Weights of a small GPT-style language model, trained from scratch on English Wikipedia.
Size: 14 layers, width 256, 4 heads of 64, MLP 704 GeGLU, vocabulary 512, 11.4M parameters.
Architecture: RMSNorm before each block, rotary positions, no biases in attention or MLP, tied embeddings, capped logits.
Training: a variant of Adam for these matrices, 367M tokens, 5600 steps.
Each number is 128 + 24 x the weight over its row's rms, rounded and kept within 0 to 255. Layers, rows and columns count from 0. Numbers have three digits each. The size before them is the row's rms in percent of the matrix's.

# layer 6 MLP gate, 704x256, rms 0.0879, rows 323-536, columns 128-191
106:113123127150107117155089113125109129143135114100152154147105145127098138147151116128101143110092113121149115097130131076154147117089127143113110120060205125124154144141110121128099131150141180
100:154077103092127092104119129143091118155128182078106138122149136122120150118130145146097098175081108108160123130085138136155146171153138104134169167106156157159139098131096157140112129163106140
091:114157156137123105157088109133126161124145140105093127153129155100111128141108086112147103127083085098111137115142141085138128124101108125125137122135095130101093115089153117106090127104137121
095:139084135116143126110115126137103116124098105140106126119173157119087178117135122127135115143096200142135125103139097076143161118073106136140108140103127103128137141101142156096125131126118096
098:137073105134083120174121120182106122134219159129171141098094153165124142127144141142120122108117126130123100110121143096153171155126126162143104121139145074173112127146115114101143129112144157
099:151123149149155107148147144153107130146098127118140172186160134118123173155178097135169144146130174094153144150129129104139118121126116124140077153114143127143106137116108156091119169158149137
103:063131150102097092137116130162107161095099115141127109139127109144137090140115134122089135131133126076136170184169099165129144176070144136175147126132095166135129105079131141111134122100059111
099:169083088131114150118146137072170109114131136130122129144153113118133139096119127156104139137070098141118118150131149119148106098090123146137080115122162141095120120159117161101119160139107123
103:148120147094107110112175192167112134100128156099114126142119150134131115148109116114131108095122122097141156121136151053147144132091136149112083164110134123124148114150143147161190165146152128
099:134127131112130145164134102093141145104122135111127136123144109120121123077142128108098135143131153043138188110139130070139120113114118130110091135138168093149124182115122115139123130133162138
103:077165168130094097128129157105098136104140158140138149159153079089131188132117172132101134097121099101109164104188145087128121146143128166172113153128118181135137095121115131127139126135116119
100:102103114091117123088094146148117138118153100123105093132145127090135113185122137141144108122122117116156156164134138049131119142105126104159166148114124175125112139111098165113131091146124151
105:118113147090131117130133154162125122110125134078118130153096140106093141125150111117176115134064127124133128121153163135155123121148128179175169142117114162119120091101127147134135142112149109
099:106094100075108127105106097123136152109122149123111163161132098093155133129106153121106113143115113088127097122155142149125171132116134135192166105133111121142072120116110123091148134160077105
099:137146148148110133127124160136090118108105122157189131144110146122134159147113154128080131150144144117138140157142153101148111152155137138115131129169172187161129086087132134170146100129140100
100:118094131133090131143142114136086152139120170127124138138150113077127130141130131058080133138116139143151088158110108137161086141129177146145129136154138133161076095123135122163121130142103103
097:101107167115108146110082129110136155130149085134131153152150109135096122118133144105125093140139104148106138126135151101145111136153146159137093103088157137136103088141131162159128166166163154
094:149107125090110102117118131092147117158192143109124141121117125129145148148141147119126100099109143118152120145126135145120091137136129119126101087126128116152105119134122146123137127129109142
099:114153149099076135143096129153115153144099095102106180125100115144152144143121119056120109158090123122160103129165097142124158122149157128129172120147132139127159109134132128031115089144131155
095:103117131126099110112101152104090113104087143114119155109101157140099118160116112115158118128103132129141135111134104103143117098116119129133132123117123132123104143138115122090095088143161175
101:138136157120113069155111126158124158113125138131130124127130140111128112087099140118138117142142146195167120107156107103157158150106124114188116154171146124116066141106104089160161122128127092
100:114184109139131057147093105084089100158138144100171136140155138137105134183127085105144111100124096097141116113140149135133169120142130136124122110137106144116116090135111145117163163086125131
100:085134151129148104102110144138116144171123128118129138150163126109152118147129109143129152118142146167101122125146163129140167111137097145158099127108124142079166119131163148116088144167070128
092:130139120116111130170107135149092124154125132116104094148087105140142141072177116136109150130150097138156153138106086153142124120143099119156127082096117134078130169160091122073109148138127142
100:097152167148142121130117116108114136153162129134158125130136140127124156165108142120139153153109163114133129128158099156168135181116169126107179128151169149130110119120123112174136099126114164
100:121113136126125078144102171110121123074111164163117102090120117078120154121133169129104138149128118112089104133100117119130118124145124171129136145132145136133117054113136151122136121140103120
102:143170141117116160123086092144161105157158105154131142156138113093113140122105136138168147127123194125160146110175150089145139138085122099110118157109114122089133135127126147140128088153145148
096:118116112107130107129103154140129155143098125108132159097124175119094133108108131168140087146137138103094088098147094092139109113098136149116109160121181128125098118112147121106135148143141116
103:132095122113154156135129151172128124131111144151099166165133170159075145108108107117182151107177102102100135101196114111154160153139138125131105177113121134120093136180114091123088152123137115
106:057136128092121142157107118124141151088097152118110144162115146121129126152110169134137140122143138071113137129154134133179123116153091158161097116142144151149156152135098097121126120102145103
098:089116092153064118117118131120130128120144104130109154135160136119167121176125137116132139149091193124108105145130170149142171158114080147138099117158147104103114095122138141124159106105128118
095:111124106148136142170100154167114135104144100112070165128120146125138131142152112153161124136133138164138116094142097115143165158084151193134178126104165092133137134103141147151115125166164130
099:134098197118113103138107110112080099127153112154102186100116118106110112150155150135126150143144141145160194160128158090118165180140124123118116124162088089106112125098110149108115153106172128
102:118126125147118127157144184107146165107153128135093107131111145106081155143152121127132149152114105077135144100139112141143129140123155119153116129113139134156104070126124147115118147111140149
099:154082170092122128119130160136121119133131118146169170134128143154145153149109120155115135136126109140147138129129158139150148139082144163122135130127118112183138128147109120152107068088133146
105:126103112149135089135095100158144139133129135169164172128139130090105134158143133119176094116109095147095131156154154109166120123134105134136088105133201140130114098151125140172125137140157090
103:116090140103105116117123116178060096128090124124140121144145149102113129114151155115112157144136158094180149148134151129175202143129137096179097143134116148130093101086116134102134154176089147
106:105159137159110121113125164108106128141132163132131161110100122107140144143125148133136138061124121100116093131130139099144110145111192155106117110107137147129140136108088134141124129134158106
094:110077123086115096148118143106133104101124132158128158136107146138124149156109134144148134124135155180115140137160162095140125125118140155147112130086132090108158145115121142125126090168144117
101:108174137106140130148156156130133139079124116099104160133117122111098104118137126142127132149096134130122130106125139101154126106117127131096047093128133065160096127146150158103118156126113112
100:146169133116120150133128133143105135135110137146122131128136142138116143115166098108157132132110150113139171129105137101155177145104167151120147106147098141090138120151099118083105151112125138
095:131112149149114148155108144144112104073133147096135123169103123121121143103098122099121090121107090132118133120132133122142121119129106109111158109124128149100109151116143123106146135110094110
099:093191093150123098126166116103144123118111104131102152101102176091091104152095117162155139118122092108125119136098115107136154119115141137146119154088138148144116152082153135163126115169124114
101:166189177161093107082129122151079106096098144121156148145114173144107160128128131160120088132111147143170135119149132125167129143119151123099119147166133141142125148091137145119174112104139081
102:109120117114083130176182110204097159131166114112100141100115150136080120156133087112182116150134099132105125143085135124127168142137158150121136134130115117156134116134087115050089156096126163
102:083110135097081127117140134113091126094178155112143131164142117109103130108142146120109144124138158130153140124123119070135122130134128140157082132161155152105107093109152124082103104144178126
099:136110133147122130165090121102078156108098120128114133128122149114113162139133096121113134148144113136136139124092164137158083102119129103128091165151127144186192134117111146121095148132125141
098:146135115112113144142121119165119173132138119135130147141140150150159130103119147115172111138130132107125153106159104108140126153125117156116119138106097109104115129112103124121107113127140150
098:165120108138079132114163125138111132093170152110162111124135129148105135132177142128172135138101151102118136155127066112149107143100110097136146112147127142148145121136135128127153125112145118
092:126109097117080127159152103149140122103153153113126140127151112132133076112108113123089118133146093142083102120124118120124144088113111103107123134139174117134112082130193145127120099137133135
096:093148155160115176161089143098116113160148113138153132131095098102153088147149133138160155145120117118153075142111134118126130163099120197156137155161146144082129138096113125111133109130108102
105:147155149135116091111086109093138139084132119087120134103150155138118126088126111117128120151140135151144142139082154148139141139124138116133140138130114111156147145115122137117121112126092121
095:135135146112132152185142149117074098092078111142144116179143130073098194149144103119160106152099155103149161082099138162122123146094112118137143097130127141075087121099085183122119134135139104
100:122101113097105096156135096110096138176175138153164151129099141096109127090112142143093101107130131139121162111134155103163139150110129135109092163129181125115110099120106158109121143103142156
101:146148153129116138095116155111136167128186146115132139096140159135136115132122083115141124155109141136116136134143130113159144092131176123115114116124109134130104141113166090155124122126101187
099:126156152149085128171106099133116147127143140083133192099122102123107110116104107135134157164127154129101134130123139119136143145141118105140143102148122172135120119142127144157135116142069131
092:141101123059122136124069134141128142091155143092080096161125147125144100112166120138171104120159143140128108102125138128142137106133142162160111118143121119097127149103128156092133098152096150
104:119099134091105125119106099139090111075116145106177155116116154149115140163097174100099130110129132119141120132147147122162140144080108162119148118132137149075074111132101150126121099089155106
097:108104134140079125166089159126153129128102105138146114125133123140130219107097152146201159138154133154106112103152130109144156124155117129111129111177132118128106126149120137120086134093124115
099:154109116140106113124099137126117122122107155129104115127151138160148156104126098133144124186127168150157128091138167129151107134110112118140129095107167151131115115091124140153113143132122104
102:119147128104102093131127139123143158127172091106118156144162140136129125150109163141112151139116106143157115115146093152137136132141148118144116177139113102166111168102104128124097108141134109
104:144133172190102124130140111130107159113114096079163125197131145142081138186158154125092118155130109106108156112119140140154082116139163117079114063095139155138147140107132123118165113133094149
097:147133152137110103144137140107156124132122133100125126157140126104128109123107087114112083104131167121117123178114147114133132104093110130147176126114136129183142171118167113073130127107100079
097:103102140075124078146089139148118109109152160097147130138158135115061177160136095118116140137144126144175156140151137080138106093094109123124122133082121176126117119077178141093166090136121124
104:125135125116136166169123127112104110096159162102137141142087139136129156126132133129134099124122136101134125154107113106150137137136139179151103113123103131135112157117132124097100140127174129
102:110093137147090077093115151137117136184112156128139128177143159125164137104148148135097126118136109107168163110140184172175117161105106119137081111165126136136101112149099134123119131055152110
093:105139113163087116129145101125109141125130154142142139085071141128118161137163111122147161159130121118082191135101166152107149169117108176136101106169141150122147135115114151170120122114148067
102:142138156096132123113132112200106137120121132104105153083131146103129092173116139133132134127137126149148154075118099137147147124116099126155129102144148108133114089126148127097099133128106112
105:093127110146114147162125113108093128160139127142103138121084110136123111166121153141141148170113102145140150125146185116149141148121137187146114116108115127140137129048156150134096151148115170
096:131124146115107089107159135150079102133115105144120172144115147097144133127120131060098140137149160122137099133147124161127151129081155133162087115144115133153138116110122106129088111092089115
100:153123120138087082169136139149098126142092114116136129194138128121102177166146106107124135112111085096117129141107139139148122148129116128167120106108134124173144082131159164091154112166155103
104:140136155091129127101110105122134128168098095162142153178112125111138114082125155144131117145145125080107122084163119108144126139106121106171117103131135089134094128076132164108153088176078191
104:141191111085071109159143134149139057116146127140168147126131165140108141131144118115090101116137146133147128161154109112170163136108099141145172161130151143160127067143142130122109131155131154
103:127130111114123147086094166174115129099144118121111171165128145088118137127114157130145126130174141102166107148137165097123097114098122119098138090139120120125106108152139153116100112131123142
100:105127151143097126114123140088104124131117140150154139118130144147062154124085176153124127131076115106117125140114161140147160111147158141117125158112118131093104133158116194125124149131096147
105:101157125127085079115128165126133103148149164116176145121135154138119119101129097124150144116073128160145111109108106104165152176101137132114112142149099140145122145079148131116088114140094122
102:100136169136124110123104163083145095186115109123161169144157153111130123144100129086131120120121156143165140147154131087156152095146099091122142123156152172131144138142139134096095130111120137
099:120132145133086131090096152110110149102115097126123136110180091154086104107134080092153135144123165116105134176158167107137143096145112125103115096153191160096094099161146120129146125128086099
100:144120128148115155137165123134104152099112141156121139149137154111131119125129108161127129129091126095105142137123133124151159078111113103200130124104095144140128137091166123133148104161111127
100:115142179118121140118115139133133148154175162106136141161140157072116132155129167096098127095141149118084147126115135078123105129142148132189062123125111131137079099082165124100123135094139110
103:116126126117086056144138111109077123124161145096086162125147170126171145116147091118130132159141164093142145117130158096142111130118121102128120160141149117144136103055137127108065094107107120
099:135086140087099112117162139146111143088172118132103132163148152112113125093140154141124112088114155171137129141116162116154143137156113134130108160120178125133089107106109154075147132117127135
102:135137154144127102145136115071131093119136110101122149142119149131139116108103132118140132161134147135157122116102141083143119138105116107168121145125130142143089145097138160110108114175148108
101:130140168136118044096129145141097111118097144086125150153144155149114116138150136125136142127126109126160129118155120104157171155157167152150115122094155145128086133151142139099081117109109122
097:140113129136106112136111129140112150118094104104116156116155120144106153099091094126141116142133125135128090139123173080146103148127149138140136130125132123087144093130111170104074140117106127
099:139149144096130124123151154129061128085104107132107106114112102109115130132121130120126130101141145076112163165113130078143136125148127161172155103107100113150119122127143115124119094144105115
096:122101144129124107118102115125069125130140165127157151102093126114110139088123131136152206139120097138108088128152136117136182126098105134101126153142134146096126121131121173145094104139108104
093:133108126081112121164067156148111126115148118113131136107134147129141129126102109130098140146078072118154132130136155133141126059120101108167126131127137115109127108158109106119117160110147122
103:067117146102093100140150160131081146155102115115147150156155180115094114131118143109124112125122128101111118117133127122163143153103128121147139088132190145129130140135120079133140101121124147
106:084130113117115129125135132151118121107112122108117142146148196098142115088121135104139125126074116115106101103144121119160105131111121126133152123133149134116103106128166160137122120127106103
099:114135114097134146155120179128124122126088121142151143146136119131121119100113139101156147135098153131132135121120110142144141125133118144111144134171131154055104083128141126116146100146134152
103:137099161119120105176145104153129125180118115165113155154112125145119111093114162100128133152121132142162119164116153117183104126159091121146101097130129146163115125136148145081123125127138144
099:116113187138152136107151164133134118178157089117125153145121151143115137166154169106116110159107206131154142141104130133152118139078096112144113117142098113110080129180152163106154176133129135
097:120133172134149121161131132114105156150112159099104123126121120149119153121117180133165164122135090124132147150151159101131171121153140169124105134099134135090135124123140109067125160148095117
099:098122154144118105117102188129127170155155129100066181172168123122116118110078139122159097107126131107151128075152128116145117121104104146120122118121159156118095107144120127140161152149159158
103:093151101132139072102167148117120128160086152137145176136109159152131108147109138147120140103120103137138110184117128077154130116144151163141117129103122108156114075130149136172073129161112130
101:093144162123130122145122132166153148116147124132162117122117162122100104120117163083156152104090120114183196116116162159159145138114139115133136117137129133103155121109181126131115164129093177
098:099102124124117127166177154125137128127133110105135154083130125102131127155099099112143117117116143112129133121159108089136106134105142159111126142099123109166111124175106128096130082131102121
091:146113174120161111128109130138119123127132122124086160184119137159126159103153153144148125173105194120156125150175192115143167137127115145129116146104142171135086149107096129116115146142102130
100:143121130083099158147145112156116125126147135143145154126156104095122147136109124086100096142106175148158081137126136118149127121123100171127136126154137101162095122108143121123128125144129090
102:166160151125116106118158136156114132143125133145132159116152132123129125131087159109149114176110123168121118147137163123155131112128126095140148089144093128153094119150085124103042095092145097
096:141081138115112125097137115175099102089082169131140120105149115126086119119143107098145096136138146116124161111141102118144100117154125140165121088135158118160115140094082154089102099112140138
092:126139164088130125166135141115127171135132126119158114094108130128102090158135119124142124109118113095146138089139128118152123115114116131117120152117151105132100127112172133150108142123107184
098:137133142106120103165121134099143128172149161133122128162141157110138154108110146104108111093126120093145156128121124092140119146160135152129125091123172148159101121137093132083121143128067127
103:099167124140098151135161141125106132042149129179130116125158145124107123141087121144158061124119172146127129152125155112145157146154159145166131151106124145154157124179173109142131093146102117
100:104137126123141157154108114137102156086158114093167161100131121120112130138123141159134144133134103111099111099112120101138191126112164107088128107137180147166115146139130145131126111119116165
103:046169136145119128132114138117062101127106134128139135112163113128089150150114114097125143141058112097145113083145155173168125142111134150142103113127130119094133127162152161128133129115113161
106:093156169121121056112125147110081129144117128113115142126117108096106135149083156093148098163124137145138082171138134102159113155160132162159125160136124127129091141144145142133155122146120085
097:153090124082146136128112174097150121156124161135143160135128135095146137102146139123139123116118123098156150129175097068152090134116128138163110108125138129108112123121154143121149124130111151
100:156135149128103146124168100128136132141142134103155145101136142145100142063113135127144153109104132117132129154134148146155090120113160114118118125165145134128097128127154155096092146121110126
099:102128138113126099096105103155086129109145182076157143129135170147133105101124124107137139143113123125154102134134117134144121118132138085178100137115146129092071137135114123134119121095106116
100:119139139130135101162134149102119115129121137110174168161149129104174168140142139131115124119110128089141164138089167114159134113094147118116097130112155124145139097110128122115147154163108115
102:065140163125126142144181150126151156122119167122077129105127170133119154164065134107147159105112169096152142149090142139165128179101117132116113117135136141128146146152056105146102109155083140
094:122112108151090122152117123163125122124125132161115138123186076112132104116138168129138132161071123099124144110115126116113144132119131150171145127142113124053124113106097138107120111146157158
096:092120145147148121145109125112121152114093102096122129155121134149082131117094171161085137114165138129106158081135172096136145155106128135148088133151142103154151134131134154114115132111119155
097:154107171098137123167162091110149127145128114138120135158150126146091135127142137122125129104147133108146122157098149082138131094112111086153106102101126121175136151128131073110103114102077110
098:137176148135138109182160161134147123102156155098102157144135128111122149116088154083173141121095137131130134130125109128169116157089162096129135091140150110120123095146107129090141162132130136
103:096162132152130106148128136148115116156111138114156119099120139083090120123092148119155115114110159076146146175084097115155162136133169149109136127133153121130135138156141106111086130083138069
098:136104141087125157089112114164086133160103165112126116151111089119075171118118093118124150171138094133115128123165143125157173110140099137156118122142126099122084124117156183090107088144153106
101:091154124106137120084092172142143133127158163137152130132164151110102131147108136090095133119124105129137106115161108128138124109142134112095098131142107130142130107108120124108149162180151131
100:135127124142127113132130134162096128154142100144162165112125133095146086102127130132140146088089148116125139159146138102136113134071119142141125103093154122106115139141123168101085143130104138
100:095122122121152088108074120133143084131164131117103133208080130129104136142119110107157116146119127080163153119143118139148091109127139094154142131119066098116139146125108149143128096113131129
107:101105133129091133149111137128119150111147139149149151114146161082125132123131139122141140115136124137146117149145108124148149116116165208148119107134128118126122142115137145137152116109161149
098:153145133119140151116099105152139134151074116090141191145144171117135114122088111123134110089101135132138092094127100118141134105117122136108146151135155136134136122117092156117086141124128139
099:092134111101123111149099107127127179110142149136151128178154129127146124127107151110151137065143114124140148122116176091152147091097131108143114127144136158151139111169133100133117149107111095
096:138077121106136139104149117080127121164097158130068112135131132135129128137126104161167138163157135138124083137142109109177146105088150158114127119101147107138101114152115177101099141168133084
094:115157101126118132099117161149095149136134115150123140126084134152137132092110148113121108167139119104144124116100152112106191122127112156148145115104168148120116163140062169113130151115133153
100:118120118125103107149122126129059137153123143114159156145119135089152131114131134142119143162124110118134103137150127132136116104077145155124153118089151124117125129135111126152115069099088120
099:118143145095133131164123152119123177165130159105141169110133137133120151139128066098181127135145164143091123131120126134160143156124094131156134090194132122122123092134148162115146111159177108
104:109102155157141123135116085139069149135141122139119121156105119137082137149131148105119147142110147110143144178151131119190139193130136126159147121133164107158117154117108132117113114164108131
102:107161106129121123181110158137132161154140113161121096110179157119163153153096122133132117118159134169130147082132146074139118128099118120110124116140167113108122114147144093109124096135121117
098:168147136142158128142160146143125095094154132139153158116135129055130110130063162130113106122066117163103075131163147122158103108116138134110150106141116090142082146155144136149161115138119146
102:129145171172077116135075127177130115103144111144144167107085178185143128159125119141148139138148119126142117136191158106142175120091125176115143127133137108100121149124154158122110134115145124
096:116120160103096087148102163118102123131122105135119165141142135132115123160116131159129103109138152134110083142139108120138168121068114131146141160105101105110065141119128166123109156146104090
102:130091124104117098128075143128109110105111094100130124167160208101143137118136130127156076150103187123173124099154204112185143107140141127158112143155167101134146117110165122089138157111160111
098:129104113118139111149120118099122187161093112121157148163152164142120115109117144157150162069133155114141174134149131132126152138141083129143107148131146116131123097132118119116121147124113088
100:099117142140125152127104109158110118101133143119115133122154165125117101105094139084133162127099177093164160115167116123139152164146123174168110109120131101123102142140152142102147120101148106
102:134152156123091098154125112127158152102099153162186101131139142101115088105121107103125118142057130112117166149145130120152154077137182105165157108119154124151147116124115143091119126109137148
104:082116130121144113136107129146109118142160091108122165135139158133083141125097130105156137125116136101158116138126137118137137138097147123159148121164117121083115124075182167091113132141103126
101:137149152118124116133098142155134113089151151120139146135149155121125145135134128109148142087128100078128122115127184154143140156153120135136070119133116119136081059103174131149116123129143117
104:126129154173080057181108108131083138146121081125094154167152113093101141117117162174144189137161144096120135123131143122166158117127135116136118115156088151129124126110116110111115100105128123
105:137113159117097126115130140126134135131097141125127125107113119128093108161110098116166114133100139059152118153108152106162153127112151143076145108110097149131115145102120142143132078110146123
100:132111106153108124137152123162115123156130110150128152103082108087165157169113096044134118116093122112117130122182117089152116169142135136108119142099117148132116135133107110131109140141177095
097:121123108096124093106081101100090159142141101163087141139083128153124137125130121108119159119143109121138165132131080104142104137159162116134171129116172104107100127099143156120158089115133097
100:106109181109131124135149110162118150135150137138123145159143147067069158103148120135111170144127154124148150170101099101158161140143099125149107127128147099158190100098098162130168126146106122
110:131113100111091138189101140173109151129172152127167140120164139109146112131134110116156110088130134098091170081154100123130166129157160182131126163136151119101123115096119139119133151125133131
102:123110172144085095143117107103077114117080128140177131143159141102080122120134148104088100131136109099103144147145125131175134124153141164161129114124152093148142157126147114148103152130162111
100:108127145149076158125142167154127150088130148093124155094164166142148158148110134095112098122066156119122108137119130127153173121132158134131118127131114144141126147129100142146114150128116111
105:128131151118147123118122099096142186110140146161150170113107120134115148148105155066134116167150120099156145128125114112173139155122137151157117145119104122173084156095125157106133129152124140
101:102118150140155110148128105133092174101141121137099132145123107096139185118129131140128119118149137137134168115120163117141092135144138135093149136095155149117115084119134073136130102129082098
100:089145154117136081167132153116071122119127117121152126108142111127111101141121127146153122128097128095116142141133113141164093162112086147111139131111155117142112138134104124135141169149091120
099:126116125103122077107116153141124115135149113083098155089119130070139134136146140157136125152120148104157124167138122083153158146126139123139140078147112143133095106065144181149130135167101124
100:116128102106086103110094129167075132124170101134140154158140158103120086144105141156109164112145119152154119121133171117144175103106145141109135147126126122104115125100188160168113102147118109
100:120158118123117137121112102138099141118070155144123115144154122167114129111104113100134105105105117082085125093107100130149138100086157142158117123125160156116125117137103158129093119111096118
104:112084121072123138129107162140068114114107121083097141097140150133100156156155129139154121154106107145093127136128163130167158124150154164144118185124102144161104143133111107076100156103133136
096:141163176150146160127146113124164134151169120127086152093127113110130107150129155130106124126096120122166102123165139093136125177115166135134119104151108106090155139104071115122081102143138161
102:083145113101112116060145163094115104126150156116119170162177133142117116103155131095134126085128134140192141161084115134138133125087141132123091144131148168118093160158132091106151127132111149
097:093125142108131114136102104137095152120121161125182137163119139105138134125118124167126104135131153130148163186167136123160107098138110120130136143135160183107161127116134100115119145110145169
100:133151140116118124135130148134116075132140115122127149135161101115110148114119119130186139106113132121135136086155155117148166157143134111180126121126118111149139115097120164066109084153140104
101:062122110141125104146130115121089113141134155113158149142143170137146131091122070131099155164157118140117113100163115167158103125122145141140110133140155100156119105101142152140142110091123087
096:115112122131150127142106130166120165147143103096123138137132107137118111159117108124147103155153117107135112125123165066172148126159099113132118134094129114161092145064150111095044169143124182
101:105068126122102132133117164139125131100129121115127147108120168109114117156126112073108146072122120127133107107118169091153158153167094171133115145157143128140111149132120138136091154092169085
097:124168131119097098117089091153106131118085151158108146098108111114141161132078109170088101088150113080114130146102174095179127119103128127156090131171136140148109104131177081124131126113135117
101:101153140092085115170088082107098165105143184129150129119133130084131145105110130127126119128128095115083153137134143081153094156113135131120130106150119136121158159110157137130108072115105108
098:107169091121079135102104115149107112161120110126119133140157082112130118128100109103111092134147164121119098114141143158161163137133079169111137126087154110123143116133099169105093129173093126
100:149076133130122156149135162136092130133139114106120167135158144151119164157124132113147095158145122150123120128140126133135111138131131153112096108109122134180100146131151139112145086121135092
101:119135128116101107159084149149108128161098129113119147122136171136150096142124113172141110158129103158145091092180123122156135123131169128076118112161127104121098118153162120113123137150155093
102:128117123128070106116127168169128119105112137137129170128178178091108120177133129145114110120093153120150159176150119090120128105099092135154078125138103137111139155125102086152132123119131126
100:103107157114136129141112165080135124095160110131147135089114144138094186135114161130124126078121124140144168169094174140165098146104156157138136071114154132161153108114154126107116135115141127
103:123163136100154100130114117136125090125148140127148160120134149116117153130117158107124142123124137131129121114137124130149077104129136104118117135128158175187103075128142118131142149111127160
095:104161133103125087118111130105114157103147182160147144115115137089124138136109136117129139137138158144142125142112163138133148162133121123150144109143116152143141139129123133133154122155110149
094:124140114081086068119130136136080108117101165130118120138120151148141152128121112200115128146138154103108144100103139116124119124117138105115085146111127114135156127102125188103117147111095130
100:119121131118095110163149104130103127115143162155094132171119167073155122185117191148145146177150119149131148161137122143131119164152139127112151157158109121143094149139132087110139097067126139
102:128172157076085112143137099165067131128127132103119150182163139127160135126124129151160163087126115130156154152163139128118114119137170119136104117126127115138174113030111124143123089149125147
102:119152149079121132133145169136130149083153130110178126106170164135136131126157165105100144132138134120135157145123116114138121131091137154144114125114162111161129163139116101082067134130105130
103:101121163101151085148071138176102120148146166147129148126153112123086111103130105160126131094154103098127155113168148069171152130093148135150130130129145157124140102120140104130139142129086132
104:085134153129124125093111164124160113132132102149150132140145085147135115152122136172148148101151138114106135123145116125134143146138168143112129150103147172130128091067118148129150132107119135
101:106148148126126109145094162127152119124156138130156126132157120112157153165080143134150140159142163131184150110159152105173104152137116125119125150139179139155128098104138131101162118208131110
100:114114173080123094187109121129118119101109130165133124122139095076107117119150147100117161145131140123127109136133105095148111114132117182139140125132119146172125151132151137097128113088120118
102:148123191119099090152108130120119138156139125086110136117125142134131144139092152111142151131107102095126147112145096138151135149117177129109132122155131120126130088062115131127129096165152148
100:093131102098116133141119147128100148115139147138165094157134143128119130147144187146082146123140137160103118154131165139153112107169134146150075097097133152159137114120099131086133130170081157
103:122131200131102123124115106089134063109134152117160143170121144105117135140121124130146142155150124133148096156154143148146158105136092124127134114100163128146135140125143118112152077156117110
098:118089072158117139140127139171079117154118144102096145138135223096127156152138130126139181114100125107116116119152135105164132141147130147167120124123158158101116131121136185097146139148141115
100:150127103123083111155118114115139127129153167120160119147097137135097169151126171158126142155132105097114140170110145111122151125102107149149134114093097124119117072089146102132104146088132130
093:133138145064138133150128129138108117177163122110156154157137134126138129115124143127144104149131112155173118119158108119147105129123094120151125128115119103131086116159144168114113130135113131
094:131130129133154125121133148141126145143115134125137112110146119135119137133103142139128113152145100160115111093104140123133100133122159133121132112101141112121134113158146174110123077166082094
105:102102135108133109122133168101097135161129120129151189148136147124105139112106121113102138089124142131107188112107134107137119142106133164145111134095171126157160076094148145124084131084112170
109:090137147123121149160095106156086136108096146131108146082139133090129119139106160089119161139115127159124089119137171120154119121116120131119097130104137109107085125113134148153146159142120120
103:110127144107133146128144129095128136113120147126095164087182132105134126134080114132099079134118118146132155101096109109168091129099135122092141114159181081153151150104132112125079109143123110
101:101139166092147121159115149114137117111129129133109156168173139125150092097132142150195121137124137133133126148133127101136117111090135161126140129105157108091131102126163112143138056112122118
105:125091153060098137158100125111122094116129127158180156093106094156097147107120170107107145158097104101163096125134072085173137123140152115117120098133175122135098161124083159114068137115145127
104:137113164096130089144154092134117165155127116142098164097104132170133134123116125127140090170120114114137118145130150088146163163126170117131152115162124104101087149124136159126093120162123148
104:052099142128083152091114110090095136121128166132086130141122133104140131121134123138110160124105203108142120136122149145162116137072095122113111140135127119135143131098139153131140065108123127
100:117138131139120103133092129155113136140134142164137156144113141092127187125088184128163123168135150153153140159111150121146082115084133124133088111124153103101110133095112163135132117127114148
102:148116113134098093118072175154103188123182175125134128136108156121111147156140145137128117173110165107135136108129133167160128122135165125114072106157143128117135109110119153138162113101183130
094:131147173128114106202103120159123072114132155117094142141136128125131148122092131120162094106104142107143120118132143123150111130175094108137121109145105166128110160106167164102138127148169107
094:126115146116112143113077118136111139110101145138075149178107121091120118130112130093144146174163113161151178078141142121120102123114120127144114107154142078126086133135162106117155117150122116
103:122138132151122152085091143161092130127114169115178132123139156116087132118122126133121099127083137127112141155093113125168139089137130107110145132142155133117136118122142132108126151123091105
096:137135129050148100163142096106105122129147171097116133145142118155138109110117095117171163122139135135159079145121124139118121097108112115162126133105130140104118090140145166090108121152122129
094:079096151140156119117155161122126147138142115106149136145169109129156070144137150116137136104122147118121082116180122132143117147145099147138128086104154155103139149064149116111145097126097134
097:155149132100088102116116160166154149157145119130141113171121106104097138114145091147121117108113133136150153063096135094134128155148125124102080157127120153105152168165145138149137126121110098
100:119111166099146108145150160143153091177140101118140159132113110131134126135131131076148120123142104120122098105144132138139108135163143150120151111085140136147106149103114130153111094111139085
104:099105163090111129120157152101101144114127107129122167133131135119141106139139151130140145122122158155154122097145121121209114173165157117177126119138147127126130148096114130108071103164104119
106:088155136167138100117157129143121129143124188100149131126130146128126141098103135095129104135144171085149132141152145141151118155100116152191119200145152138101101127115164127137104146112109131
100:135116190088127125146114104151076120095108117149117142131179150077081121145110166115147085122121159144105143165149151108151159139110137168188126138112118085138126111138153157103142169116145145
100:101160144153154164132112138110135107133076111136122137148140133156107126111053081120125109117144107118123136096120140153113141090111157175131114132111114123135142143130170123104130099108060108
098:088158152143092094168088131129123133107076118129127149122143169127102119161101100098157114107091128126104120123144124126144151122142168125129101106108140129129108195068157120102157100116127114
104:134126151126110152127129122174107129126142162158173138124109124133070113139097130139141130151106117133107097156111179113144134116128134159132139115116143166115137120164157178121104083111146133
099:141133150094074099152115116127145122175140119155094146160124115130120087089142157079132153103128162173150118100168158128165144124083127123129137143132187116128149109114156123110083133124115129
095:116112112130131105166098128135105129117096113144099177156145134114092125139128124117161096148159153104121135100201124129184140124168101149152099137128170105136105158175085139119110182114135109
101:094135138131134138119124129112128130141129074107156121170149134172125123144161160139131149096116093084127170126110161127155149126128107171177116129119167133132097174157158150125083139125126111
103:138109129123126097172127088157118139133110076104125146122126135126125108121157140141143147082136171102099129103164112080167152112119136150123107168130197140125130081120099063113099126098116123
105:145137133088086127123073130172122154100155143096113160127155143135125133118148161147123149113121151134178088110135122116126166135152134138121130148147135129149110167148156190117113082158165111
097:148149136111110139112117135124144145108108119124120168113103180102119104119109122118124134119117160098147097100119161080165141108109076147146094116117119133090101165104117090124147119135102152